From a checkpoint of a small transformer trained on Wikipedia.
Architecture: rotary positions, no biases in attention or MLP, untied embeddings, normalized queries and keys.
Each number is 200 + 20 x the weight over the matrix's rms, rounded and kept within 0 to 999. Layers, rows and columns count from 0.

# layer 2 MLP up, 128x64, rms 0.0603, rows 26-62, columns 0-63
216,224,209,211,199,186,210,227,203,200,211,168,171,217,219,232,180,205,201,209,165,187,201,210,232,194,207,205,217,227,175,222,174,192,199,225,148,191,188,234,187,181,217,207,214,196,180,215,183,224,192,214,191,230,206,168,226,186,216,171,179,216,197,230
203,226,195,209,171,197,170,230,156,202,194,227,194,224,199,220,186,195,255,190,192,188,172,177,199,184,204,191,214,195,183,202,174,187,204,204,199,222,231,191,197,190,213,186,192,212,182,197,217,229,217,189,161,212,186,189,203,162,186,213,220,207,184,188
238,221,241,184,173,202,222,170,192,242,204,219,241,205,211,266,218,210,201,200,206,176,209,195,155,193,163,209,227,207,208,205,171,189,177,203,213,202,205,184,178,231,192,160,189,187,199,229,193,203,205,206,226,173,191,224,178,223,202,230,210,199,188,197
223,230,199,199,183,212,163,192,213,215,205,211,175,207,180,177,209,198,125,198,241,202,188,235,218,201,214,186,183,157,258,175,216,199,184,227,208,174,213,186,223,211,176,188,196,216,196,194,155,197,229,212,245,202,197,217,219,224,216,202,191,206,182,188
210,226,234,202,194,178,214,226,184,173,209,207,192,251,229,216,228,201,178,201,198,187,190,161,197,173,216,210,204,212,219,174,197,168,237,204,206,198,239,174,182,202,207,186,204,240,201,205,197,177,218,213,208,201,228,181,161,229,183,184,238,205,194,198
192,217,199,204,225,205,216,177,222,235,218,187,198,227,202,199,153,207,220,193,190,197,211,213,263,186,170,169,197,205,222,199,194,194,218,175,189,249,218,190,223,204,214,175,198,194,208,200,191,185,191,215,189,210,188,189,235,201,228,244,201,221,216,182
205,189,208,262,190,191,230,174,177,184,225,196,235,199,206,215,217,192,206,182,160,192,220,199,218,213,184,178,216,218,184,181,202,176,193,179,198,222,211,199,216,209,190,227,203,192,221,233,189,193,157,198,213,207,199,190,214,156,242,193,216,206,250,210
214,233,191,224,206,189,218,221,213,193,225,202,188,210,206,232,194,209,229,162,232,199,196,160,189,199,213,197,203,229,174,210,209,181,192,232,212,208,191,177,185,200,223,174,223,188,220,247,202,200,214,178,189,175,245,168,179,220,178,170,223,228,200,210
196,230,182,206,255,165,171,205,232,208,179,169,208,242,228,200,209,212,185,180,218,150,184,210,188,178,196,182,200,210,239,213,233,200,183,206,219,195,175,170,203,229,191,143,210,227,199,186,196,191,216,185,176,181,218,201,198,223,184,194,207,150,199,191
239,211,195,252,165,188,187,178,235,231,202,182,228,209,184,202,181,211,173,194,201,162,202,194,216,202,202,208,232,230,181,180,189,176,176,212,178,200,228,213,215,193,210,212,231,211,175,193,183,206,201,225,204,223,223,183,218,188,195,157,214,165,221,196
220,194,217,199,183,204,196,195,200,186,199,190,183,198,192,215,226,230,229,195,200,206,220,225,165,203,169,204,146,177,184,199,193,210,246,241,212,180,200,203,204,204,186,185,217,189,184,204,211,182,219,201,191,185,180,193,209,203,229,192,199,244,216,192
208,157,200,205,196,227,233,217,184,207,195,205,183,199,167,213,192,194,212,227,199,202,171,219,175,217,173,195,217,190,224,197,198,216,223,209,202,231,186,203,196,202,176,198,203,187,216,240,211,193,179,204,210,190,201,190,243,192,225,210,195,213,233,223
173,183,243,171,219,219,195,196,180,209,202,185,175,193,237,183,213,190,186,182,195,225,197,176,211,225,223,223,191,189,204,191,209,236,208,186,190,195,213,213,196,171,174,208,211,202,202,191,219,254,168,213,228,227,189,232,203,195,197,195,224,212,204,201
190,173,206,169,179,213,184,222,217,179,216,203,226,191,214,200,162,135,185,257,184,210,187,160,212,187,212,181,199,202,153,196,225,205,262,222,207,150,244,183,181,173,212,178,202,192,175,212,230,206,201,178,221,175,201,198,186,204,194,231,230,206,212,190
193,211,223,206,186,203,190,169,190,194,216,193,207,204,227,206,187,202,185,181,214,224,199,198,201,198,216,212,201,210,185,217,164,201,220,206,177,201,190,211,192,200,202,211,193,190,188,205,185,205,199,204,189,215,200,161,221,194,197,218,213,228,217,189
193,203,198,184,215,215,211,205,208,212,197,191,200,206,189,226,198,210,221,217,191,173,208,177,214,183,217,149,176,209,187,195,192,200,196,197,196,196,198,185,246,222,206,228,208,213,186,202,215,204,193,201,193,172,204,193,210,188,199,203,231,214,236,190
170,192,180,216,235,176,184,184,233,180,186,192,183,183,204,206,205,184,203,188,173,201,200,167,232,226,181,202,197,212,185,189,237,189,199,168,224,217,164,207,227,187,195,208,178,178,183,195,164,204,177,170,201,250,188,234,204,201,229,191,202,187,247,187
218,197,229,183,219,219,216,183,224,197,184,199,228,208,251,220,197,181,145,215,169,176,216,170,186,191,187,188,197,206,212,215,223,169,188,195,189,186,220,214,192,199,220,186,200,188,200,227,200,198,194,216,209,226,188,196,186,238,201,227,189,219,218,226
225,213,192,191,181,188,214,189,211,221,245,187,171,186,211,191,201,225,213,229,176,201,191,225,163,199,233,150,189,188,188,204,178,194,216,191,184,213,215,216,237,182,162,201,207,162,202,221,200,178,206,194,203,186,194,187,217,202,215,237,175,203,245,201
198,213,190,218,211,207,213,195,231,174,239,210,169,216,218,173,191,196,217,181,189,190,185,204,198,179,178,201,203,199,194,193,206,197,192,201,200,185,217,193,198,191,210,186,203,165,218,223,177,213,205,166,229,196,219,225,186,171,201,186,201,211,201,224
187,202,198,199,199,199,204,207,197,196,202,199,198,200,186,197,206,203,226,194,202,204,196,191,210,192,183,199,193,205,217,206,197,214,203,192,195,214,213,184,199,194,193,197,196,187,202,194,184,205,206,198,205,200,199,200,202,192,199,186,214,201,201,190
157,237,200,210,198,190,212,231,182,207,211,189,190,228,207,201,205,223,217,202,207,192,167,170,180,204,207,196,191,219,175,203,207,166,221,220,191,237,212,209,190,234,238,180,223,210,192,223,155,184,226,210,174,203,197,176,196,185,217,175,230,198,226,203
185,200,195,209,235,194,225,203,227,171,192,218,217,217,206,193,232,214,183,230,216,218,194,212,157,220,185,221,199,220,222,218,215,185,188,187,226,183,203,174,208,219,193,216,198,209,194,207,183,196,217,238,229,212,205,174,185,216,204,208,172,163,161,231
195,184,187,219,205,192,230,229,172,203,223,177,175,204,217,238,232,183,208,189,199,229,209,221,187,206,181,213,225,201,222,226,183,216,210,206,198,239,176,195,199,193,192,166,183,214,220,219,205,214,216,233,224,221,219,181,211,238,224,228,162,175,203,223
216,171,219,164,211,208,163,180,183,190,199,205,192,202,224,185,170,198,151,212,197,237,220,181,223,212,197,215,149,194,210,194,199,229,193,199,165,187,153,184,195,162,197,213,189,211,179,172,173,227,210,216,190,225,164,230,224,175,204,218,187,188,162,212
192,220,191,211,181,200,207,202,199,212,172,178,224,159,210,225,222,183,184,207,204,225,200,212,181,188,195,224,214,202,196,183,190,230,236,206,207,170,208,209,210,199,240,217,196,194,192,194,232,187,225,194,173,176,186,176,188,193,177,190,199,166,201,177
182,179,227,210,193,200,179,215,208,206,218,196,219,175,200,183,182,215,189,172,193,184,230,183,191,237,197,196,234,185,256,231,191,206,173,163,197,225,212,218,224,195,190,187,172,208,202,193,181,199,195,231,199,181,182,214,228,188,228,241,213,227,214,187
195,201,197,203,203,200,197,199,201,206,200,204,193,198,193,191,200,202,210,202,202,199,200,195,194,198,191,201,199,200,200,198,204,205,196,198,199,200,197,195,201,206,201,197,206,204,202,198,197,208,200,207,211,200,202,191,197,195,202,189,205,207,196,201
208,212,193,212,197,184,179,168,208,196,160,188,209,191,181,229,228,190,228,205,180,197,234,238,180,201,170,193,205,197,241,176,180,166,191,207,181,218,231,182,173,197,211,188,198,189,173,230,179,215,215,232,272,225,178,158,222,208,234,207,191,231,179,189
205,199,203,191,203,202,196,197,212,222,207,198,202,204,213,195,199,186,150,211,201,210,203,207,197,214,196,205,193,210,195,214,209,215,192,195,203,190,218,200,191,213,193,215,192,195,197,202,201,200,198,195,221,213,188,211,205,206,208,229,212,198,176,186
187,217,175,188,201,173,191,198,230,222,191,196,216,240,184,230,158,181,256,193,235,169,214,202,216,174,184,209,244,212,183,173,196,183,211,182,217,233,176,213,194,236,212,181,209,175,211,200,195,208,214,201,159,213,208,165,201,200,192,205,209,208,189,202
207,191,208,211,191,209,180,169,184,213,183,182,199,170,184,165,194,211,204,194,224,188,198,203,224,237,176,203,225,197,190,246,186,192,209,207,199,235,220,169,170,154,193,177,202,171,200,217,198,191,204,184,188,220,161,213,238,152,193,217,232,207,218,189
186,176,195,219,172,192,209,212,200,188,217,245,225,181,203,192,203,191,248,163,206,182,202,193,192,200,174,207,180,213,186,200,203,182,229,172,216,212,188,202,203,181,181,225,184,196,196,235,182,191,207,175,209,165,235,195,191,212,204,184,251,214,194,226
194,214,196,190,205,204,183,225,204,214,197,201,175,209,205,188,184,200,188,213,202,225,210,189,194,200,212,202,207,196,197,196,188,202,218,211,194,211,188,182,210,187,211,201,194,208,207,204,202,200,207,208,198,229,195,211,195,214,195,179,193,185,179,199
189,175,209,198,186,211,186,243,197,211,196,202,157,185,185,196,211,223,160,193,225,239,206,155,153,236,198,198,192,169,136,153,176,191,228,194,157,162,209,220,186,193,192,238,167,143,239,175,235,176,217,227,182,180,157,183,204,210,191,173,204,167,226,157
208,201,185,196,197,199,199,196,192,204,201,203,203,197,195,198,201,198,217,204,204,209,191,207,207,198,191,202,189,207,204,191,205,205,201,199,205,201,196,191,192,200,194,201,199,195,208,201,196,181,201,197,191,197,195,203,198,204,207,202,201,200,191,194
156,178,182,196,190,210,240,217,188,181,204,220,201,194,167,210,212,205,182,213,217,163,151,193,194,208,202,193,205,200,205,201,233,214,178,188,203,194,167,215,206,185,184,237,210,172,211,223,221,217,199,205,153,154,188,202,197,180,217,200,209,202,193,188
# layer 2 MLP down (transposed), 128x64, rms 0.0588, rows 26-61, columns 0-63
209,164,169,203,226,232,189,197,198,167,189,195,226,183,180,164,228,203,210,199,221,218,184,200,175,223,196,213,191,176,215,208,224,230,207,183,222,189,210,181,211,181,200,194,205,182,176,203,226,175,258,177,195,215,178,233,221,225,157,223,200,189,209,183
214,184,211,216,232,207,194,192,222,186,197,206,237,180,191,229,228,206,191,215,197,232,196,238,206,209,178,216,195,174,213,227,219,208,222,184,218,188,179,210,203,242,213,223,217,200,202,175,205,182,177,207,193,182,221,224,194,224,205,179,182,196,195,197
193,210,215,171,220,210,235,190,197,246,207,207,216,145,186,213,202,196,214,190,220,204,196,177,167,169,222,185,208,224,245,196,199,173,209,194,219,205,190,211,174,202,196,162,170,166,200,195,212,197,230,205,192,193,224,227,213,225,223,219,195,193,222,195
171,191,199,219,194,202,226,200,227,198,211,181,207,178,192,196,231,205,215,206,166,207,223,182,223,183,182,202,234,228,185,237,189,198,207,193,159,225,241,186,217,181,237,205,178,187,197,206,224,179,179,193,171,225,153,194,191,213,184,177,209,228,179,241
194,201,181,221,191,174,203,167,248,223,189,223,217,196,198,175,193,174,172,167,207,221,205,201,199,155,203,202,223,234,203,238,205,179,208,194,196,222,189,200,230,244,195,210,161,208,238,225,189,200,265,178,207,198,253,192,197,195,177,192,197,206,171,169
187,232,194,188,226,180,210,185,193,182,161,211,192,206,203,211,147,192,181,238,193,202,208,193,205,170,204,184,176,197,207,214,236,172,180,173,212,239,254,201,183,195,223,218,189,193,219,175,186,202,226,221,213,221,199,176,198,191,238,169,190,196,230,184
211,214,189,154,204,244,187,208,194,219,183,192,161,232,212,199,189,234,185,266,190,185,231,203,198,220,241,189,171,207,191,202,219,252,188,197,194,169,213,185,177,208,176,205,217,206,158,209,218,197,187,211,202,206,196,198,162,209,202,227,178,216,191,188
186,189,180,167,187,165,192,252,197,205,192,216,201,204,191,192,213,226,190,193,174,187,188,177,196,191,171,230,206,203,224,200,211,193,165,150,221,167,182,205,209,237,199,182,206,192,226,215,204,165,224,204,205,223,207,192,165,213,222,204,179,180,180,204
222,133,209,223,180,204,204,198,171,152,163,248,207,155,168,195,160,188,182,193,212,228,211,210,180,213,183,203,169,202,213,220,192,202,185,219,249,217,177,210,230,235,207,210,166,171,196,201,215,188,162,205,201,209,185,214,220,171,197,198,194,219,212,218
201,204,218,232,211,183,232,212,263,206,242,172,211,235,196,203,206,173,169,204,200,157,188,185,195,161,198,218,239,227,177,220,204,184,163,212,218,213,184,211,267,210,203,174,195,195,209,164,187,186,205,197,199,229,218,236,192,200,203,183,205,184,202,185
171,185,192,163,174,218,220,198,167,217,190,212,208,193,214,206,212,201,176,169,177,173,206,172,205,176,214,203,187,217,191,171,171,195,175,213,176,209,204,208,200,171,206,199,211,212,220,217,197,219,201,183,220,212,161,187,209,227,215,194,183,204,212,203
228,190,219,191,189,247,208,229,192,184,199,203,186,200,183,207,160,208,206,235,207,196,225,193,187,253,221,194,196,202,204,180,202,231,195,216,166,209,223,190,187,168,199,201,201,206,184,174,210,178,185,181,198,203,164,200,229,191,196,208,202,206,203,173
225,194,205,200,233,203,232,194,201,181,186,208,203,209,192,205,175,188,200,203,197,182,195,217,196,193,199,139,182,197,205,185,237,200,193,180,201,218,186,193,235,224,224,198,170,175,220,197,185,200,194,193,248,189,202,228,180,225,208,228,173,201,198,182
193,210,213,151,219,206,172,214,217,147,217,193,209,181,196,170,172,164,217,249,192,221,160,210,225,202,203,192,161,215,173,205,229,229,230,207,190,160,232,211,178,203,223,182,201,208,153,238,227,209,171,175,205,197,178,203,221,192,195,246,170,174,231,184
194,213,218,188,209,176,198,178,202,186,194,197,192,175,195,195,212,184,196,183,193,211,203,228,194,182,216,214,189,184,219,198,192,200,209,200,193,213,188,211,198,220,212,188,215,206,210,201,233,221,205,191,218,193,227,180,173,226,191,198,192,201,165,179
192,215,211,220,191,180,186,212,219,202,208,193,198,206,217,208,191,165,208,179,192,206,193,231,200,198,163,232,241,196,200,193,187,203,204,196,210,207,193,200,194,215,212,224,200,207,214,233,177,203,238,197,194,231,204,184,189,184,199,182,184,199,179,216
178,202,240,203,209,160,212,193,182,175,205,167,195,146,175,196,208,193,193,185,173,189,187,168,196,229,186,199,210,191,185,146,207,188,219,164,218,180,199,195,257,174,202,187,180,177,206,181,200,192,210,158,209,242,176,231,197,190,214,169,192,188,241,195
193,215,186,221,191,174,181,206,166,192,236,195,193,180,188,176,209,245,229,180,177,211,199,204,188,204,210,219,192,196,186,189,157,240,220,215,213,196,186,152,208,180,202,184,199,228,205,192,196,177,179,202,206,181,206,197,234,174,210,204,179,180,189,195
198,180,183,174,192,180,184,191,183,212,227,192,163,170,192,205,191,193,220,258,229,219,210,198,200,211,226,165,185,174,197,211,187,215,207,205,191,215,213,201,205,182,156,219,197,151,198,193,233,220,228,210,220,186,193,221,190,220,204,229,162,189,193,191
175,164,183,202,216,180,223,215,211,214,191,189,222,207,176,204,208,177,203,204,207,205,224,182,200,197,198,211,213,179,231,206,188,167,212,188,201,205,192,205,198,221,186,210,222,186,203,178,179,193,209,176,209,207,183,215,204,230,208,192,202,198,194,225
198,200,213,203,199,200,193,207,200,198,208,202,197,192,199,204,223,201,203,206,199,202,189,195,202,184,183,206,196,204,207,202,193,210,213,196,205,195,207,201,197,195,195,196,200,196,190,198,181,203,190,208,207,202,194,198,201,187,205,188,217,199,206,197
155,206,179,212,206,158,203,224,224,201,210,196,170,214,221,222,220,200,193,177,182,175,173,168,207,180,177,203,214,204,193,184,193,203,213,178,193,199,181,198,213,249,213,209,199,204,288,222,194,211,225,202,193,180,200,191,182,210,216,196,200,181,219,227
184,207,190,165,207,204,176,187,198,212,203,216,207,155,208,178,224,237,247,194,207,209,216,216,176,193,198,175,188,161,184,256,177,188,186,212,196,233,229,184,191,224,244,187,183,188,188,220,205,207,186,199,197,219,207,201,206,208,203,167,211,194,203,165
208,213,170,214,208,154,215,183,229,220,220,189,181,175,200,212,200,192,215,175,186,187,218,216,187,174,193,237,186,204,175,230,166,152,211,197,211,223,171,195,203,242,203,180,220,210,194,201,222,185,206,208,174,210,235,210,237,197,184,174,197,176,176,197
224,179,190,191,182,214,211,198,218,165,204,234,243,166,199,193,207,212,211,188,184,198,191,163,195,195,174,219,180,198,200,195,181,169,161,206,183,189,173,213,225,203,199,179,190,212,201,201,183,217,227,211,213,171,202,182,176,175,215,201,255,175,163,228
188,215,182,163,189,199,193,193,210,178,186,223,190,245,200,198,238,228,201,226,195,198,209,175,218,221,187,193,197,200,187,211,183,183,210,179,195,247,174,211,199,213,199,194,182,195,156,206,227,200,193,212,212,231,219,250,177,199,203,194,211,205,199,221
217,212,166,173,228,194,186,223,205,218,200,178,202,201,218,202,184,192,204,218,203,184,213,229,205,204,206,214,225,212,170,202,223,233,200,218,186,164,200,178,174,175,187,174,251,213,224,200,184,214,229,183,206,197,207,180,210,229,185,196,159,176,191,184
205,204,200,203,204,201,207,205,196,198,201,201,197,196,196,191,206,196,202,206,203,196,200,207,197,196,194,196,197,195,202,198,200,206,200,195,200,206,201,191,197,206,200,199,197,202,202,197,197,207,207,199,203,200,197,201,196,199,197,200,204,200,202,204
169,181,215,183,214,209,215,213,204,197,250,216,198,195,214,195,177,215,206,226,217,182,184,179,201,213,242,180,188,196,160,195,207,231,196,195,221,162,182,215,262,183,183,198,191,191,260,168,221,170,170,170,168,182,208,237,171,211,188,198,205,199,217,216
196,211,201,207,199,200,200,201,203,199,196,198,213,196,202,193,188,208,207,182,205,207,197,202,197,209,213,218,191,203,212,196,226,205,188,204,185,197,230,198,213,195,206,203,203,195,194,211,211,179,206,182,201,199,192,206,227,205,193,200,206,210,185,196
166,191,178,212,219,176,209,195,179,169,242,178,194,183,181,211,202,215,220,166,199,218,181,225,206,247,170,227,163,230,210,211,211,218,188,214,204,220,176,173,207,205,188,195,191,232,196,199,247,194,193,212,182,191,213,177,226,192,202,209,214,186,197,186
207,203,175,195,180,207,217,216,240,199,225,204,226,223,184,202,201,181,206,222,165,237,195,214,184,170,225,207,193,218,198,166,185,222,199,188,215,174,179,201,258,222,174,197,189,214,209,187,238,203,167,180,202,164,254,185,190,199,203,204,188,223,175,188
196,183,217,209,162,184,223,216,191,200,226,207,202,237,163,211,223,212,198,182,175,205,174,185,216,188,184,193,202,220,181,219,193,201,239,203,210,222,220,167,224,192,200,219,184,203,215,250,162,197,207,214,215,195,232,191,201,202,200,213,242,174,203,237
213,204,202,200,191,196,207,189,173,203,220,208,204,176,177,207,212,179,211,186,197,195,195,195,197,206,197,193,194,205,183,204,216,200,200,184,201,189,196,216,213,219,199,203,203,190,213,197,213,205,187,188,210,196,217,198,216,187,202,199,219,212,210,184
231,193,196,212,208,209,174,142,198,223,184,189,221,187,219,198,199,220,207,195,191,184,199,231,220,213,217,248,222,214,242,200,214,249,162,221,219,221,177,186,235,140,221,209,199,240,188,207,164,237,180,197,216,192,190,238,210,190,221,180,217,225,205,230
202,195,196,204,198,197,200,203,189,202,205,187,200,197,201,202,191,203,197,199,198,208,202,192,204,193,196,201,200,199,194,211,194,205,202,202,206,188,207,198,194,193,207,203,204,203,197,189,204,197,194,199,197,187,196,197,190,208,204,188,199,198,201,202
# layer 2 MLP gate, 128x64, rms 0.0628, rows 27-62, columns 0-63
191,218,192,202,220,171,205,180,222,201,189,222,195,218,218,204,180,160,184,175,226,162,207,180,222,174,198,203,195,244,191,221,199,181,181,179,191,177,180,216,213,221,211,186,185,200,204,213,204,201,194,222,182,203,236,211,191,182,195,188,211,199,198,189
144,209,232,195,220,184,199,235,209,172,183,198,205,220,204,190,171,219,176,197,172,187,204,197,218,220,189,181,186,209,169,211,199,234,177,208,165,214,251,178,237,187,183,179,223,176,182,191,224,223,174,189,183,190,195,172,226,218,199,191,182,193,214,149
167,222,191,198,207,210,183,179,230,241,228,183,183,213,197,181,156,199,198,199,200,219,194,209,233,203,190,198,207,188,232,195,185,198,195,219,182,200,217,183,195,235,213,162,178,229,203,208,157,180,227,228,200,197,191,186,248,203,214,205,192,195,192,207
198,226,239,174,200,202,195,210,147,170,182,215,191,233,219,203,221,210,222,228,195,182,212,141,200,198,210,183,192,190,213,175,200,193,216,198,211,187,222,209,149,176,203,197,223,212,176,177,207,202,177,193,199,206,193,206,166,233,188,193,229,200,213,204
204,173,216,198,189,234,181,209,213,224,216,204,207,211,176,161,199,216,199,146,207,193,205,222,199,223,177,198,211,221,203,192,163,219,206,224,176,196,147,219,191,210,190,179,221,171,198,204,187,201,180,178,181,183,186,234,203,216,197,221,221,207,168,178
181,191,174,170,191,172,187,208,248,215,195,187,195,200,206,215,192,189,185,178,230,234,151,195,205,189,188,249,198,202,197,200,176,195,235,216,207,219,196,190,190,196,231,187,187,215,201,195,193,226,246,189,200,184,211,200,193,229,179,195,204,166,175,209
207,213,217,229,209,223,211,159,182,184,213,200,194,201,219,210,203,183,245,208,231,221,202,198,189,209,245,183,196,212,198,193,175,198,241,256,190,204,205,204,183,190,232,210,222,205,194,223,199,222,195,175,186,158,213,193,198,202,168,199,213,226,219,209
206,238,201,165,194,212,239,198,191,209,233,154,167,209,218,217,229,190,228,197,167,202,194,176,200,214,199,206,219,201,192,173,172,220,225,218,137,205,237,188,177,194,197,187,222,173,200,215,192,192,206,235,195,203,233,184,199,234,199,202,182,187,209,201
249,195,177,218,166,240,174,176,190,238,151,211,223,177,186,196,180,212,198,221,214,193,217,222,209,216,218,213,206,190,191,161,198,184,176,217,161,186,260,221,179,180,208,238,244,224,137,184,204,228,190,199,191,233,190,174,226,193,198,181,233,206,224,167
209,179,166,194,198,212,202,223,194,207,186,211,189,209,201,251,195,217,239,217,181,173,191,178,209,202,187,165,189,214,203,203,182,173,196,210,193,211,199,202,193,206,213,187,212,203,209,218,227,195,218,180,209,170,176,186,187,189,202,200,212,200,235,170
204,217,201,186,209,199,164,185,200,195,186,219,225,197,222,198,207,201,193,175,182,204,232,180,203,188,227,201,185,207,184,188,188,194,176,194,189,177,227,209,201,195,226,215,193,211,167,156,201,204,220,185,201,201,171,209,144,195,169,180,204,189,171,171
204,186,182,198,221,199,205,194,209,174,189,212,209,195,183,196,179,220,192,213,207,176,203,230,197,180,194,149,202,190,214,189,216,194,178,211,207,189,197,174,225,234,223,190,185,191,192,188,184,178,226,186,215,164,200,188,186,215,213,245,175,201,211,163
198,185,195,187,200,215,178,180,182,202,183,171,200,184,179,155,190,236,183,174,214,196,217,223,183,282,224,181,171,193,204,185,181,201,152,214,206,190,223,203,161,199,181,230,200,195,191,178,221,209,181,194,214,201,163,220,234,208,223,217,177,219,207,201
187,198,159,202,194,198,203,186,185,215,215,208,207,189,175,199,191,195,226,187,198,167,190,170,209,208,207,175,211,226,181,215,209,195,236,201,174,193,222,184,193,193,203,199,205,187,196,200,218,211,207,190,213,175,202,190,190,188,194,196,186,181,198,205
193,219,198,199,217,186,209,207,212,217,205,188,217,223,178,219,170,206,215,202,192,187,222,189,204,180,199,164,186,203,167,185,194,192,195,193,195,188,188,206,256,226,212,231,212,192,195,191,215,196,196,218,184,185,216,191,218,216,215,190,227,210,199,187
213,216,243,170,192,211,204,185,187,225,207,204,161,195,192,181,204,207,151,227,185,206,234,212,188,214,220,168,156,198,236,213,203,215,179,225,164,194,184,167,199,173,179,221,221,207,182,188,206,211,181,170,197,240,181,242,217,200,221,206,199,198,160,198
184,202,168,194,189,194,203,217,208,223,196,185,187,222,160,220,203,191,181,169,233,210,233,228,229,179,193,196,202,204,214,186,223,198,207,175,206,204,208,200,191,219,206,171,200,193,224,206,181,213,201,191,203,184,230,211,214,234,216,188,189,228,192,198
174,196,223,201,231,217,193,205,185,154,153,208,215,207,186,194,220,167,202,191,238,208,212,171,233,220,197,252,250,184,215,188,225,221,184,242,198,188,185,174,163,181,224,223,184,221,191,190,221,217,199,200,165,203,188,227,195,199,170,179,213,184,156,201
210,231,194,209,202,208,182,191,183,197,226,206,175,208,232,188,181,188,199,181,181,203,199,198,204,183,210,195,192,212,192,194,208,224,185,214,198,175,223,183,193,182,215,186,179,182,195,197,189,237,197,207,190,193,206,222,187,181,181,217,185,220,182,184
207,191,210,200,201,202,196,190,201,208,201,193,205,189,183,183,187,199,205,200,204,204,188,202,204,198,195,197,187,204,213,207,203,210,187,190,202,196,204,189,196,192,192,206,192,183,201,195,192,193,201,206,209,195,181,203,212,210,205,199,193,196,202,200
178,208,218,198,202,215,171,217,162,209,178,197,216,204,170,175,195,217,220,220,208,219,220,215,157,202,213,177,182,206,195,205,190,181,214,247,201,222,229,193,180,199,227,196,234,210,147,203,180,173,220,189,189,212,187,189,201,197,194,190,219,213,203,170
192,207,192,201,192,200,209,208,225,233,224,193,162,220,178,219,207,204,166,179,195,231,204,190,196,189,189,181,176,163,210,179,246,232,211,175,225,169,206,237,218,200,194,189,196,237,195,171,190,210,206,195,177,200,185,209,165,190,214,205,171,207,190,220
190,166,211,200,219,233,242,231,168,203,210,198,183,197,226,214,222,180,200,202,200,228,196,200,182,206,178,186,222,194,236,199,193,242,209,189,207,228,198,216,192,185,185,183,180,194,203,204,197,210,197,215,218,170,188,188,181,209,230,237,168,218,218,205
203,183,192,191,191,188,184,212,190,175,205,236,216,190,211,221,205,198,193,216,211,194,215,176,198,186,180,232,136,204,175,193,187,186,174,193,164,179,174,188,213,196,188,189,182,239,187,191,164,217,233,199,191,184,209,187,197,174,215,206,236,162,150,218
221,226,174,173,197,195,206,198,210,196,214,196,213,195,201,215,228,216,215,213,205,214,169,182,178,208,167,196,217,205,194,205,201,202,200,205,194,197,243,195,177,203,230,194,199,172,207,212,209,198,221,181,230,185,221,196,168,207,195,177,199,155,170,172
214,203,141,173,210,208,195,209,193,214,161,192,186,209,185,215,193,209,179,230,192,178,184,218,190,210,210,222,203,218,169,176,189,195,227,219,217,176,197,183,160,187,220,210,206,215,210,200,196,190,213,181,200,214,193,177,174,212,197,181,181,156,185,184
200,198,198,202,199,201,200,193,205,199,205,198,197,202,197,201,193,203,197,198,203,207,202,205,193,201,202,195,194,197,199,197,199,206,200,208,194,207,200,210,206,198,198,199,195,207,196,203,199,197,196,203,197,206,201,207,202,200,208,204,202,197,196,202
202,213,179,225,186,173,208,190,191,215,206,215,238,236,229,196,180,172,232,178,188,187,155,197,200,189,198,222,219,219,154,215,161,195,221,177,208,216,180,204,185,240,236,186,241,209,215,256,184,199,205,202,152,190,189,193,209,169,206,188,234,198,249,206
199,214,205,198,197,191,194,227,203,197,205,192,198,204,201,201,198,199,197,190,199,211,205,205,203,205,201,207,185,201,209,190,228,197,192,204,189,207,215,214,197,201,195,209,189,201,201,213,218,192,192,203,187,201,200,200,221,201,206,188,200,218,210,198
238,201,245,203,216,213,189,209,218,219,185,225,208,200,198,197,202,188,197,249,204,204,172,166,191,166,214,185,243,189,207,202,201,185,201,199,209,176,202,217,204,207,221,196,216,187,212,205,170,208,193,206,205,219,201,224,177,197,224,193,189,214,189,210
157,189,190,233,174,207,234,213,220,182,215,207,274,211,210,235,200,202,224,216,193,220,202,222,185,201,205,212,219,203,170,187,178,191,205,199,220,189,224,203,206,206,179,187,220,239,195,204,229,165,196,199,212,157,223,164,217,173,199,189,179,197,209,237
189,155,224,194,189,226,190,238,185,194,204,257,224,169,203,191,202,186,249,193,218,190,217,231,192,192,182,195,182,178,216,188,235,203,206,174,213,202,176,203,195,182,169,231,197,187,176,196,210,195,190,174,207,180,197,209,185,206,174,182,229,228,194,203
193,204,205,204,205,198,216,198,211,207,195,215,211,209,197,216,192,203,195,198,206,180,190,190,207,176,192,194,198,182,207,200,212,195,190,192,215,185,184,220,219,223,200,218,195,187,205,190,189,182,197,211,204,195,223,199,188,207,204,201,195,185,185,195
250,204,178,193,194,194,167,149,190,222,177,217,248,192,223,241,215,236,196,200,195,169,205,243,221,178,218,244,222,228,245,218,212,236,140,223,212,214,202,205,251,168,220,205,213,261,159,192,190,255,179,182,222,220,205,248,191,187,200,198,197,208,210,253
201,198,200,210,202,204,206,199,194,194,202,211,205,200,191,188,200,205,214,214,212,199,190,199,199,205,204,198,197,202,195,206,198,200,193,196,203,204,191,200,195,200,202,201,199,206,200,201,204,194,205,204,196,205,193,200,193,208,199,200,204,198,199,206
233,208,216,194,174,195,173,173,195,222,203,187,184,178,187,211,198,195,213,224,191,252,192,215,199,218,216,214,155,187,221,208,190,201,187,200,207,160,244,197,173,192,184,218,163,215,184,179,162,222,195,182,187,202,183,200,214,228,202,206,205,206,180,190